Part of a small language model's weights.
Size: 14 layers, vocabulary 1024, 4.08M parameters.
Architecture: LayerNorm before each block, learned positions, biases, tied embeddings.
Training: a variant of SOAP for these matrices, 4657 steps.
Each number is 128 + 24 x the weight over its row's rms, rounded and kept within 0 to 255. Layers, rows and columns count from 0. Numbers have three digits each. The size before them is the row's rms in percent of the matrix's.

# layer 11 MLP down, 160x640, rms 0.106, rows 0-159, columns 80-159
098:129093112122132152111120092130172104028092156093134109100148099119132146165151137140128153091166127124139113056134144094132129133073116127075136161136102157171154145108154106131126143123103130097158144156145145151103130158119119144143139130
104:118117127084125118140067097118164105135093111132141102153124104096092184129128123117126097130120127148127145131151125161073110117120136151125118138104119139115148091158125106120064107184167101146101142112151107100124127130125106090104132115
096:149090117142078101145120141153121165144138135112146146131111148101156154102143171143142130153094136124110105155137094165138113167189160103156085140165082115145114137129162111099179146118102103123164140131128151151115186127173134129119113149
095:145098108130111107116151135084096079127103105096156113152127124163079162124097137130150148106120118102113180146136186095130091119144145114104152138085109124149121121195128131143121113137099117131115128099131140140127100136118130143117078137
100:097120172102109110093102088164157154114125131161127126118123086099118117134112098145125152133107162134168117145133106117095125124130133103112120128103100129109123109123131125129120146173148126145106103145113126155158146155117137181152118112
095:161111088096119145114126119119123123132110119096117129139136116182127136120144145106105146124135134124119118146096129109129106165152154147112112126133138119121144162136149128113122106138126093116172155121114128127111172128132139140129143145
099:137115128163092106142159134097134111168096146157167106154137121182171105113165090158107123141122177152126119127139148126083128175118128143156102065167134157129104122142162143117146141102124117131166159144139146095064092131124142136172107136
104:158182119117136109099162163114119129109065151163123155102136117178103140117118109130143113095172091097124128118138109090141110110152084116081122128145121108104100135073141076124146097105110101110122104132079119164144152084115100170117135142
098:149176102124121171114076163136111109138102139178151145102110137092145150139110121154145081122167117104127056126131143056085094103108128144177135092141113105193148090153121108109162145133134127145121155092144135114178127103148124136155139157
098:104113129123132107158138114147155139121140064091118109086159115132101114142166104128142134160154117135127197151097127100140144120145100131156164121104130181103122138139151094109131122145104120102174128107113103096119126154110166118127164163
098:114123140106075081142138142157177087187179094191103105137127136142117162144168110110130133135091087118154123175097142132125145119135132109111125157139169128101102124139117151116140141143124126108105094150174195140187100107129126084108138152
105:128159137084149126106113121123148136120112098153134129115143111123142116129095103089126135111135173127137146064154173119143100154115114129126128129145122130156161097106134113158139106130105134154111100124135109122116137164122167157126128090
102:174159137182108117101098104127086153140092157157109135094178144134145084092103120137154100137137159115155115129143134072119101144131150150096125111101117145117115116175176174117153140144165162088138107130129121164165157129121064154122128181
099:133130147134116124128145097109132134122118108149088120124138131047130133115118124115150113117100071099126157132120109144118092116116134152137152115129101109119121134125148111145106090094139138103115079118149109179130114130167133137134153102
098:070146161087090124125129113138129123114134166089093161076128126092122089156121142121129130132110092107136102080143093122144075148127123131130178141132162123104127131130160119150116164139159100123174094129087124138101150113091140116127136168
101:120118158132147094112138171177140123173119126082116086096136095114141145152154131145126088131110165119132102138101135137130119122143078142105129109067171143121154116125119146114110115151148126103104140123104123118120110111094185122129123106
101:138142107108128092135148136159131120110129128104105087089072113091166102104114137100112101144116169157130158132125137112088153118139107111158127121130141108130138113117151124162138151128073156095091097134140160124149114128161079142136165110
093:166134122126149138116168153144166139140100176124137141160124100141131190120100140140120093174138130171108117132148157144116101185105124157128118103119119138130125125088173126103122151137132155151145139160119115094148116125139177118099148099
104:134110145142156160150124156125100131156104099157154128114136122097123157162127122143160107120126170098097150122081121143141134139162139096127137135116137139095137141178130122064151093101150135129096137144102110116102109131159102173101088120
101:123151147121129155129132124148122139149138119112143093138107144124125151148097117122121130146160128143121108115143153158126129091139150137111159152118114167100110120136140157111113170159096126165089070106133113146123147091089151117094120097
098:097132190134151069104121142159153086085110153079135143120106148067106136115107116132136126170086117107099127121115133096122191149163100145106136155161138128160122129099109138091113163126104139104149120112077137156132173123085153132111123133
098:101107129133111144125127132156132109148143135114163115161140120156181142126112148144103129120106132115149127114104177149126133121133091114072138140121159133138115148186135124148133149146120142143169150142132123167161139119097146111148148117
103:162150099113145071135075123123139116106118123141102097113133138091133121124111124129145130114118157124108153110142108115098165120135150116132127116132109103173132149145133127159125150123129154123155165146149115140092157109153148139127104147
094:099088098123136108117124111134178141137120149090113115141136105203106167163168115142131157136132127140096116117126178144155148131154105159142124104138121140116109141107146128069170068143113087151138144142115093136157140103104148120152095135
098:109153160071056142102126148113141138147118129134128122129107150138129184151117100148107141197117146144128141134111118131144138129088152104116165110120138084187147125092141135095133135166136177102118087170157135154139121105129138140115118122
107:128126118136132117100132108127125113153159096122132128143160126116125135106078134145126161090090145121170130163094128145140134140122121105155167126169150127162154119103146150120149171084090109136125136133162148084104111117148156185118138163
102:131121125106093116115153121102110136115121152202103129119127126156114127144127086079156161154106133152107183170112121102162148107142222170123136140107144145141141122158091134102141130125123093147128135082123125087100156139130113165142087093
100:166135131128134100154139113127114132095130138163160148143107104093145150149135137084160094189119114115132103110100108102137133162119147135137158124099131137092118143109115119115112110128152132146121118133140120167122131116120114139148184138
090:143130107141109146122140192151118139109144127103082113113130128146101141150120083077123121139106165134107167125117120140139107164102114126135102125144124116173143132092098128157116181120117141136153158157117121129104144092080130129105132156
099:122145125158098102142124129104085126130181119106121184130128058083097115139136152118153168086126127101122156129142155140125110126111126134102126110180117140115089106156116207111141109104115153182141110138132151109134087146156132124121139119
101:119105128111117147127099114143154210102117121139111121084134131135102121137144126135141128090157108158111109134157137100140117159119108110110131042110148138161123113128111133132124117120133113098110117114131160083134110156119109135143136133
102:136137156143135107137180127168138140087131148127150119156135166159099163134101138117129119165117162098122166104150119103115113145115101143130172179134128114106133076159114115087094144141167147106099104131147134147098127144076125123168145119
100:173117099135117042140101128149122127124124127167139175133094151124145110099116135156137140159116129126116152167086132122142140130125125112113105146155135117158111103079088108112100169129136131132117097157151101136143146131147108106098133112
102:101125094103132150122104099172113089176085142055151128138120183093174150160144151108126097094159093149136106145125100133109149112144124110110137117094144156145135152129143143147148133114146113117102146119121117136145137115122163088117109171
098:105111120111132136120152115106154132123123118150102107101109122138145110151140122140126130076190108166130138105149083127124118205155120110092118143099139145123106139077109126170153103105117109093136118120126111152129144101137101149096124063
099:090136113116114162111088168164150096117100140114123146151113103129147106187097105113113140140134144149117103161132144119145142084106099154150177157104133127117106168138140172117091125112137103125108122163153124140115156134137128114150137103
098:167111091131128118157150102120106138176108147182094118112147103142120147108118136202118091132104155163090117128144131159162089133062103135145143110104110103110101130106135165106093132159107123148146128137101118120154124119116115148111111107
099:111110080169086128125113101128152113125138116118127097124140172100103117122129125120133072132121135169130119162105143130134118117179119159104169154124128125126136129094121150126135140179112140122122131146116126172176102094151134116109144141
102:133083123143079129158109094138155132150145130130167144084128173064108111135093114138122152150129139182110107136085153104098118097130127113156116120098124121129117133111156120161139157129151122098145149136144090139093162144133163140115128129
094:121100112129157133121089091109156123099093117119093149110118139125117101129108098125114143121156129112157138150103126099180156134129088165122123087105125113146134171139165101101084118109125141080111122117143168121138117189126133159103133144
102:123158148129141113164130105162110090119148159133140106120110111123117119121121125117106143096119060116121136107124121147147089146150183060157153134137133102180130093111080150126110131137176134105145151096136137135115165089141108155114123135
099:098160136108169154111135119127197171104107170130073159128112129053170124152130124118108128125146105148137125140131135122124117149133103140156135141149110120159104131104130107140104101081139133132146097147070119138074122103143123138134106130
103:122105162162134083110118088166157128161164137136159131144131139149104119099109153089117148141146107124126138166092141100140137163138098103107179111126136150109134099138106145143122130103124130111127090120163160133128158148128153117139100131
101:127115087151116158144130138154134140147099076131101095165149127062136149121140120147122127149168122149130162133118144102162129086098124083101130174139124097115126118134111144118115121138081157117099155154099113134131153119173119158122116134
104:154113147142164122091111116096127108110122143107167152137138128137132088161133117148128140151124136097126119115140125121121115126089124103179106118145172131081165097149152102115118077182108119142176142112139132093107111116167186086163166113
098:122123099147109163121134146122129134128126111185116138151134126127129126166163177141152113156173154125108182133137101107142086112140142140154166170131134113097164152133148128149119143141145126103122156137136104150126128155157136094131134103
100:137106126092095135158140120101122119137091114161123175142158121130120108118160104174134165115178108108133108132147051138135181150074132149124109130197105150105151125132119126122111116151134127121163143109149154115137144122133153127123131111
095:100148079120132154135120135127130102115099149178093137137133096114143149142117122163152109120154102113180149132114153106096170109111127146112088125125140117128132128151129161110133125155137139137149126163130101153119128149113108184095134126
101:134171118137124166109122157104164156157107138122108120104121157088131104141147101128091125132131130118115150096122126122084095158120120100126149097172143087129134115122138130119148171096077113132119117106186151153101108094121112119147171078
107:135098148171137171173139112150166157134128127148120138165106140098147110144180109122091112142140124111098105129158159172088100086165138107111141119139117130161133113134132126122149181138158084089101172115086122115099158154097127149090117141
104:119122076101104113139158162131129111147137148154132114158128142177112091170109116130095082116146118177128149146102144136120163143178121104135160143141150158139115113117117155152125177075162082114129136127092094104086105109156137143119099065
096:059124130136092107079125109165124130141124138125138137070103123135123121127133185139138147126134153098126103113112067111116146169138126118109071118158115094158160111108130155134119145069136134117131135140136161179169157140112158106131124122
097:147119134148129085109136153095155148113143147145124183140118136130124106095171161139110138112110164141180093151147079115159134123154127127116109134127187206104127108144140150134126100088127110122090145125173142134151132167165099090063114083
098:133123124082163052136101125142091118108169145164163121101120148149165130131092143158119104122123078101137118123101090136133127124151119120157142163149177124126155131114109152106143148109126148146143156134110104165110140131161130124099149105
097:134117117106172135129101137115123114125121159122108141142111111118146103122103152123137164106135101110086084099139129103150137173145129167129171119102122111095093138131083125123114114079120144132110112141127177135116109147132147126106167137
116:127113121143126115111105131125163088162147128127131131126146147124145125134131138139135089128144185114128142163138124128132127124118139119145102144122125163113172099104179120138093126119131124120117125094156107107139115142094146114086168091
097:153107188130096151107124134131109169139135144136142134156091165165178098141132154131144140119122125162127148103129128155164117163087149129065125131142128131120116120114113103133137126113139151128110095159107129120134120141156140156130102076
098:117133168101158087082140143087108128075120106114112140143103119137109131120102144117107148172103107088127110124130116128160102117129096125120127165137124110095156173133149112119156157172121163132104117152122137150130112166126194153089123108
096:118175125166154125114134120091163072139124092105143114140141151136178139142140123124124129181124117156120107148116117135195118084173110096151109099113111130128108139150147108123146109138110125173140162122109117146108134099128121106167109092
098:110166145102154093129132109146133150163158122137118127109146087150120100194149103118126121087137118160119133137093144119183115161079117125095108135116129160133169112119152099145130172132112180130123109116137115118106109130156132103139116097
099:151142057108102116138185142107093124101089154135127165112162147117082106088155086105101143154121131103112121174134143085085144075059154160151105132129120150126138111157128151124133155159118136139171126117121131128103098097144135179125112106
100:104127122183117209124123175135121108133096119120097109130132166063145136106129091097165135132100150111096143132144152115108143120113138126156120106101133112144093081165112124160133125181163111092143161125091099105127131147135143147099144116
099:122083129118171104156130080135143093183124123156133129103128128085139087133133153141169157102113156094160118113127133103125091103142126126118092156148093103098146090132133165080125147147141109123123176106180144112124133152106135120176154126
101:116155122138128098158118163129102134168120120174114140119129126148117097149127131115138128145178117150153103134137126128114149167183119130149131107096094144157135161117094202115130098129150134166132075149123143137170112120158114141102162116
099:171115149095112106086145105155107169130085105126167110077117160182129129105108104122098134116118128143179152150115056108129182189126140115100160156153143133117116137134106075137129135140151132156125137107128135130137152151143134137168100130
098:136124128163153095143084147133150115101129121152126114113143150119141149115133100126124144137141153132127130069137146121131129075083162118190098133163111142183078082127131110126144112057115137141122109119136135164154133094089180088117112146
100:123120152180152099098133126128152149093097142123137155140098144173159125142112134148145088099168161145157135117121159133086137074126095090136123145137112127156146160133164138137141135122127154144115136150137133125096155108131154139138095117
101:119105124096115083153129127108081121100173103119125157109111110116112111132102112112126160140086118107112113170146150117134179149085114137115128096152080138161148157143095135119132141132138094070109126126119086089113137172136141109126128124
102:138153135124119150140092118176104082133140151104148108150134138145136119119145162131140150131120112080156132089154129121074138191121140116150149142119093072163134164110122106091086165154124115123111147110125134162126125093156126161132164149
101:128127116135113105120120094162126114155153127122112115155127106109115140110179140153122103120132129136139145144114165126118108155148122087125105104113133137160100148108139141138142165082147132151111143123123121123127144160174097127140121155
098:137141120129112148123115137175096121121143147103109142140166123075158065115100113141104128153144117149132133153120103122097131131144098131094127181156153169118111144119102101126095115112124121142074164152129120114119135146157154131105137123
104:158122099140107139155117157131094115115159149155094149157130126161075120116152127109140158111117136128148155127106134113119127069148132128111115159158121175145105084145107130120042124144121104130135112152129099095103170140135124119128116154
096:143093087161091122101133113110193110100109166135135136145122134113147164138106120077140134080124146137160124146159136137132139130143121122137094172160158128162087156112135119127114109098097097171110148145105133099116123108135098106148141140
095:165127157151108087105140092144132135083113142083089148160135113146150131119097135137151161129133102136153123167162094133142112092123096142146148092115102154112145133140068137126112119131135128125127114128113181120117110118131131126093131119
101:149163163120155158163149135098134098090127102101137107147108167195125137127118103099151102092120129078091126124114048164119141152125097139090139141115132169158118137131103103131127123109150126141134135121069142125132098148120138167159143110
100:168116143074146151105109147128128130148158146115133111116124165135128125140149136144102160135122136147140106141139155080131142169132109174085127100066129109065136123117124142099080131151108105121146116144142126148126116112107102116150152135
101:164129089144155120125117122118099123117165104142113123144132118160158119121108138156090176099141147147117109118116166119138156161134129159104102152110128117165118112162141127130126143140107095084138140134096097134111149143130126117156103120
099:135124174121146129131088120120141117131128120132086137118123154127142056124122113110083111183085141132169116096138155155171132139097106122133132145168121121150139116143054105061103141110107155121116107116117134134126139130153107128153137081
099:164140133103131154108141130105173151102157136110108175131096149141108100080123182142169158061131112088143149159098106128187110127104153072096170148116125137087177155117173145165156088146108120121110161086123118124111131119141103123140118103
117:108095116144146150106141131129132126126107094107126181190093132157137147121114161130130143093112156121130106107075141120152136158118130176120110104138134154107089148122114124144103150146129125095080108152125109149078093129169100125143129155
105:117127105149141093089166145112123134145164119106129081137140131180128103140104118133102160178127141148142124122149119143138128126160117155138121082147144120096126128106145135135101147130130117132148179117134151134089152201131096128109115120
105:122168147111092132122143134135062139119149127162084119139131116062129119131136105099078119101103137157141150133101119103094094121122126104158126154119127094131109116128140156121087104163167111129137077094083119141153132138125125121085124121
095:123138146099110124153094120096114125142160128110083106131120129091106135065097135107156127062139117137125107117159115139125180101150104204109159157133152102182212116111145116119127093122089113182094107126152121137114120135102123112118128112
099:083104128122118101094133102105091138125149109131160132104112109155106124134139173177131133124105101117127145139115173115129166140111092106099138122138159119062135147126113137130113103117137143146112121171148186148160129100133111140088210113
100:107118129128152127139102122125117141114064130119125121192152110123128099132149124109095130134096110105089176132156095159103126129112091100149125110096111105120131142150081126141126120134152171130155177125146139135135167116148149152086144091
102:134166143125160159156083136190104106090161104134173119111108155167170116088133127145173115125126130120096124127108125141137147119104112053134129143109143128147139124117123102115106111161107135135146129113101116160080069158125168132118144100
101:121170145116161120113164115067119112100127126094133121153160150121150091143121137166130100143123150132093093145103111133133168105138107142118137127106164157156116126155160100126149159105106125088123084125124131100146145121150139159121090139
104:155125102154123165150118094162129146130175157131122115109106175121155138138146100130140122138134117105111122140104085094129139124103097113133106172135091114102172121134129107130155119103113120134096092122089131109129096107132128127157169093
102:143181104151145138178139103195120090127153173133110099147120128099116100124175109154099115130102132122120138103150133171109120146148117142127141156133140150124109092126111121160155147152104134138132134140153155119118142172139147069119135128
097:162149087083117082126126060143136132146122155125126132121090095120154117153100076181108152141088117135097096143180148175155101159111094128137127140177115106129127143136144166116137108152109130147122113101109135096152129107152111134128171079
103:134140129130135146141137149106172164137104109111125110141130110105154109113137188083120092122124097129071144161135146135133133132110141110126125151127120130125169074128136131123115086112131156075098134118119144195154150108131110117154157102
099:125069163094079140116110092121154123105175099091113128117154193137153112086154125104144112117136114090110151144083104195125134098143103082166145114129135138129113138165126098129154116123132117158144083148114093094143129129166134156106102102
099:191111127121132161150138121143103132130167128148112101114124140150140138143103184117102100134116130112087110132173146111102115099092155148144096114126104138157126144172134138120156087135131124125135143129150158173113109103153147129112109141
104:163144137105114141144185158164108158143107092118153139120142162123187147110183123161101119116115087103141105182197125159144127147146167096104136086101152151088168095144126126126074123115110134135144086119129148102174151105141135121118096144
101:080134116101118145118130132100174087107135138121130155147122093092112151147112172130135122098146130134107142122114113125123116094096122112095144122139167144112078138122117110133099144116120161140098165116146107095132133153126131106107125135
103:170099157129173128167132102157117092086137122140122116134103095184115118138137150094122156130098141148134115117092142149105148160089143142173127120098127114149138146114132164113132144121157136156130159099133097129095112097159152157116125137
099:165127115156131125166131135107112155092131127150097147133107091152140189174169132119141088100121107150150126074132157115149097115119136130122121180165124119098165145094137139126117139149112170109136126125139090070103168144134092105126141147
104:110131111184140138082113111134144108154142165148103110181120103145132144153108149155120141082119134141129140108091146129096085087148144112120129107155107134113102150107140120126094148146117133125130138185142118127099141172118110071114146123
095:113087155156086134113142113090119132088117130071139134132143134175174154160102106154105091130090127166067146118080113151148106133122105094118151095116169140124109088166161121148121137106138119117131149144117185174129099133134146118102168110
099:168106115123160111158133114139137116100122110093112127107123153144149170108141112105119145138133139146166139143104129096131127153153101104140087139119123176148084145098144116148125126136145137133122130143104137104154128143123145146135123109
102:135110139139189143103147181130158152088136111133105142141130097125156153138153156081117136111145132125127114091098104123144061107156080129170165136113127084139128152120134095125145139122128114120125125097136133126132146127114139108121105117
099:119167155114090161132146093138159126113099143142124083136135148118124118103138138162146125169127084086140120153141133121134142155118121125087104145106139165132120139111125139116159147131130141099104147152135141192110116158095059134127158127
100:151121164092137124106141152122136162132104148145111116118106121137096136115138131116126126093137087133112161146195160136151131111085099120146111122134160121087128139161134124088136102142140123083141115128145087093151097090150109117114140103
097:124086132143143130097132113136109144182135141107114107130129134119220090120130120148103119088161124138179125153134156126136113137086119099125158106087154091095176173138137137139116132175191129128136137134129152107156149110118138135132143112
100:128120129101105143139158154149126128155117138136098143098105131125128111134131140146109188168137134151162117124130139133108105144117148136111135133119158082128147118114171122140162145132121144185091108153104144143108139158102158118110126147
096:090127113110159128109120184125143082102090103177137168131148134074144145097116095151125151134152146105118094094170114125154101151134157139141107111116095127108107098133147137103131174069120102143115168153159119118132100082119111111144103090
097:167131142159129117118127093134126133141124123139132133113139127022122158116142117159122165112110140108115145109140121095136132098088127187130123103119172157147127182137112184081135091103156113148097127104157115132133110148128120082123106129
102:113111106139140117135150180129132151131068133126111157075132095113164140110120114100132111114110096083135116095120137118141105119129133120133132105169088158164164126125143079128131134147113085117108109096129165163108132134125146143103096159
102:132129157160111078105144124146138146155162162115111103140117073138114122086159141184106126143095140113131153168125172093168149186191086154158141170092195142128098120179098127107120135136126137130115134149131143124130184141149137138134148106
104:087125133137115191069166113125155179166115154144129110146110123110108141113140119138127115140116163132143146186136120115134107138127128133087135183109116129170144114174138144106136139096121133155108127111158131106199118144100142150141091112
098:131114137129115113198093133107141093130085139133142132166112106180149109070115105129148117158083163124137111116081171141139119101131133166126162124125121122073115146150134188116121069111133111126116116120099161153122107150089100107154109182
097:100160178131121056115090158098095164134118125148136109095107109135156128130141170108129155057138144115176109137123125141154141113151111118136094140115094138116083162074114121140147128129153092131097163138148092166113139119118107107173127096
095:137120098087109121120130165127131124189141105175170119104129064164095140136126116103145116133131092130082115153153106120138138170109153104152110091149148151138103115110111138166056129130097110134152130090149134126145122111114114140173110146
096:115167124118145095063154137119117169112081171110173153084119097130124161121131109151143090161114127131161120134136112103126123169118110085113092122120078113188159126114086149100077118122124111109117087093139142129136147132142098100129107112
103:160161105136119145120117098152111112137125132147144163131176095146184149130104120136146103132141144129168147150134128096142121094125124169149173112117129120126168157097146144167163101149161166150145150120131127103127130128160129177089129149
105:140138153136113181152124145092080118148130120103102116159117130144157067143125107153156126143159178116085157107187148130121128126172151120112107086134128167156170117131120141131110121138105094109147098114096117139112123132138139125100124144
104:142134120117126149176084095133153114141123144081125127136114119131112113139140134101102105146142130134137152113120106165103092130120167153111142097129129127110132157096153110089140129098148155106130167126131054113126112111143165131116153102
095:157116139116110121102144111092097062172123128099093107104126158144120127119156097078134118124136112133128137129124116115117153134138100117139150114137182137098128098116120124121091140150127092099179136108105116101097157177075118104147129110
103:116117123126111130104125160113118161094125134170097137124114113106102103140135145130125155089138124112173123096069112150114160133143141125191102112142117140155126111176142142099131126133141159128124112123087153118165135102135105120158156138
093:151116136141150132130135141148111129145123134117099115101098123053120127112148152070126144087106140130121108117124107109174110091116147148112124140126100101119132128118147157137171176164097134115150144134135147119113113162107086124109116133
100:091084122143114109150137143175114149114102146125129153094142114116127148166152159160112092140123118097133121129169118110089109105138153164140151126130138131108136131119118125122178131084122163154143185138143112155140135118125166148154144139
105:172129129108167089125134128125120142122152133104134152176106108135134144106143138145118110114093133104166168120090109133135084116110089094110119141109127094098148133121129104112127072134143108122129128140139124128180111115123121123147145114
100:129083108122133128166138105113157120108100127118133104111106149107130113128173134134126106111128140094122104144136140119173091105118146138139134112090104147077152126176135122113120134151123129123132117080136140181096105135128169127167188126
097:120122148112124135156152125112176123121131093138163109143113145092125158167124076124159145146135072132135109132156127172122114150099126104132138181151138118163146159098126118163121117109126138145129112123137140155122166097122158120128105115
101:138118142145162143141137156140115116131143160115129112121109097140167165133111147073139157130140162099166110137133125162144108128148199080119134137168125135148102152112130114151143131105144147107146157133132149111074094111102123145150125142
100:134110155136157110132137145123104134112132112097146141130120125146134158130087155156116147093110139110107122185114124133127115156129135095070127068104151160125105078111112130095111129111120150151142102100123196120113162138106077139140142160
100:132067143106161080167115134143076127130173113139159107116139170119112094200161136111127132179148110110099154081188124146130103117084118110165134175138123115142139149119090128133139127080155103173102137152096120159071106159103107132123111108
102:126137159132125109129103135167101065082095140130121122095127179088086110085180148090096147074070109133105132128139112083119114156101169103125123118143154123121127120130112137113159094134149115121108138085143169146091098148147121106110184131
103:108155176158165082126096112139146156108107153140118115118086135080120133128152152134129148114132140124064160119135109116111147097160094136127165093130100117153118145131139107089130109135102155122132169131120149110090082136127119170131106144
101:118121130111127128113096102124094133159125120091095124136114140110073135162147143138153126167134124119127147074121173086122137089108134134166113133170114059104077135144114116125143091087110170153120101119142134151129099117116129166120142123
093:129142126130135123129115130114159134135195104142148128138156127077100120147126112153080142119157097146101110110115131134139110096134151123146126149163142143184134115114103140099142126128118106124126195151125140136146125087208111147165105124
101:167101110113104121103157124101108129100105125120163128099168085129116100116159091133131126155150142144172137161084115152125128119134101129145145095121154137147121179151071110102091098104100111130140157140171136088111091102163090171157099131
101:140139097130136162107137122099085123117131112127116098124139119121156124147146130155155090101121132136136077121133117159107128099103058104077100145110130140150144135117134133115152126144141096122086161108175079149124111146105060144075107142
100:095094117110104115115153143096094094113141101143127091090106119113144114154108138109115146106137133098122054136148124113074146133140086160121120156096104118130131104148110122121123159149119136128121146094114183160106157081139143116145130107
098:106132132117161116132112098157149144143090125090124085134150145130119136113112120135095113137135176137139149149107120122097148134157141136137113123118140104161148159147185080125150108121140124126124088142140102109141110147135181124105146118
097:145108109144161130074157139093136137136147147108163142146106071120129157161167114144106149166148147171120110149139142120147116094183173131127110111151127086109060124121157116136157108128146113105109129124135142114159124142097102124082158110
102:084148132160100127150129109124120172138131118141139145106150110146123143144127121144105107126144132137104093080122128110116087137135130134132156095194163099116133136117134153133105117159109122162113123132101122095136124163141152118124150112
138:139131070155056124175177139140099129099138191113167174111146085121119116130120145117170158107078144178168137118133134153118097130117112144125093136111164099135104164170133158119124068127140165120121100157121118120093185138141141103163112114
095:161126153098129091121121112124165130131142113117134121141108141133128160174129118116140099107135128132141135103093134130143091109145140117148153102146159146184135129102121109151128105107132152145152133165153101137124155126138149097110107098
099:137112110135124152107133116102127112147113123149120118110136143128169137102137090107172156110169146170147133125119145145087101138085128141157076130126090107154085098138157087161114148172098097127120096081147092124122142107133138149139106117
100:153135132149111176116100083097140126135156120153100113134126106120119125102112160159113158141100125110123128098072119136114104126064114104106133135144106127143102136168134112098102109109120139120097107077098137132133135108140109153127167097
095:132091114122159151126127117134140129099133123139147106106091133152158117183119112122154123117145134170120086141112192129154129153093110127098120126112125107145071091106113100130153131155084141154139126107126147135107153128141162081082137129
096:126126136163105107090151131133097136167145106133117105161114125177122163119116160130137135083102166139140168124124160116136138095131198109081101089125112123110104114167136153150118155139159117137107124127120092114123131122102126176154132127
104:115114117111156123137104131133132101118087107102135146138144132146141077125139132111135155149177124107124133128137161139129063082116088164136100118123136152141151127147080134141137130120112114114107138168145108120143102133121133099086088131
103:125121122098091089168117101136064138156131145109148118139122140118112143161139112162125121119135150099125144127162100152172123113166133166147176116086155117096157058134146124148131128140127108173101175126109118149137110159119133113136096156
100:128106164151114154143104152126139103139164127114133166101103134140155146141112119116173137148105159144150131142111137175109139146160115128145130176152144141102128089148133121145166159129154130133146162090143128138160131140119091121123130126
099:096130136117098086129116118101146088159136111163112131110138100127101126109155101119135115144141178154142124163093176146124107118102161076081094148122114123135163133118119073123085112166137123084108129106084129136115172131153145125123108076
097:138134124138116158133115157161143082129126082128129136129112123109134104144139140097112103117135133153133108124130157155127103129115127138119099132091161104131120141164136114139140092140157102143131150072161090156119121123161135127125148156
095:104162142166138155093123131114097155126139160138114144140133149121120139153132114156115124177149095149165142175115105142139138182119078095093089123125117121196079144121094143109122146114123149130130149132165166113097159139128134126138095116
098:133125100133077148153136180148151084175167118155134083101117067160111189148120118111126111164136152168131125076100125107165113103179167120133128149142129104133114131100118160097136127169120127108117107124181111113178128133155160124147134164
103:147097063087147119122105098105103110145138161126121105156123147158088074141140065132113142115126106119132158097147124085131147100117118161182115164145150134147152142147126174113127112107126079091161144136126102151106091122111150069139154141
097:109139118128148099133107080125142138142096127141171116115111124121125119146101086171146121094093108119110151129120117127139090164137089107068121107182106148155156134152129111127167092120141138125117106147158112156126131122156142106101118139
098:126112130108107111100142106129153111077132136103130163161102129086091161139113068131160117121120116137145160125149132133135138088156130097121124157083114168142144098130085098120129129121146149111080084177152108153115143130094156109122122136
094:160153117132137179123081104103180147118172105149139154130132156138135118129103128107098135105109118138151140165140125132165173095180114110165094122126144157158133069104150064172136133068106111125089125124155116132120152128125109146190116167
099:122130124139101141123132101085178106116115113139151107061133127115179139108085138136109125105136131181113124127084119137159143157142115156120088106108135095128134108107101134141109128149130132152117097099119131134150175104154181114122162141
098:114147146123176125147137131115136104120121102111143143157111110090132127161164150100119108174142065086096141138149147158121109087131087097174143176101158137129150110153164146071094141107111128127117124145093138117097127135145128158137122149
098:121152112081089139140089126138155077134167089158139111102124124113179115155121105145107110154091135107120123146144157105176146145129162146124106108108128139111138110080090115101129131140139141119105143090068131114193160121118116148158141117
094:091100126099106104130172121112068136111133089126120117118145115129118115142124135173145146116133193140088139106200132089153154093133149098117154163158150132074093098179128126138151147149105077133089151124142152115212090103124115114113113143
097:138113123096111134143106165158114114141132119144168173177146104098101097095172066109146117172135123133072091096097101110135133145142141153135091106126128123154159137169115122181137141128166140118149108146079141080116113104156136109124086119
095:115164113114132131119107125128130075164147141123119157124147134108130158149110120115108128121135116110079100129150137122160109124094129141115110174117098109143152157096114133086129112151146114128144108137116184129098119140123166118097126088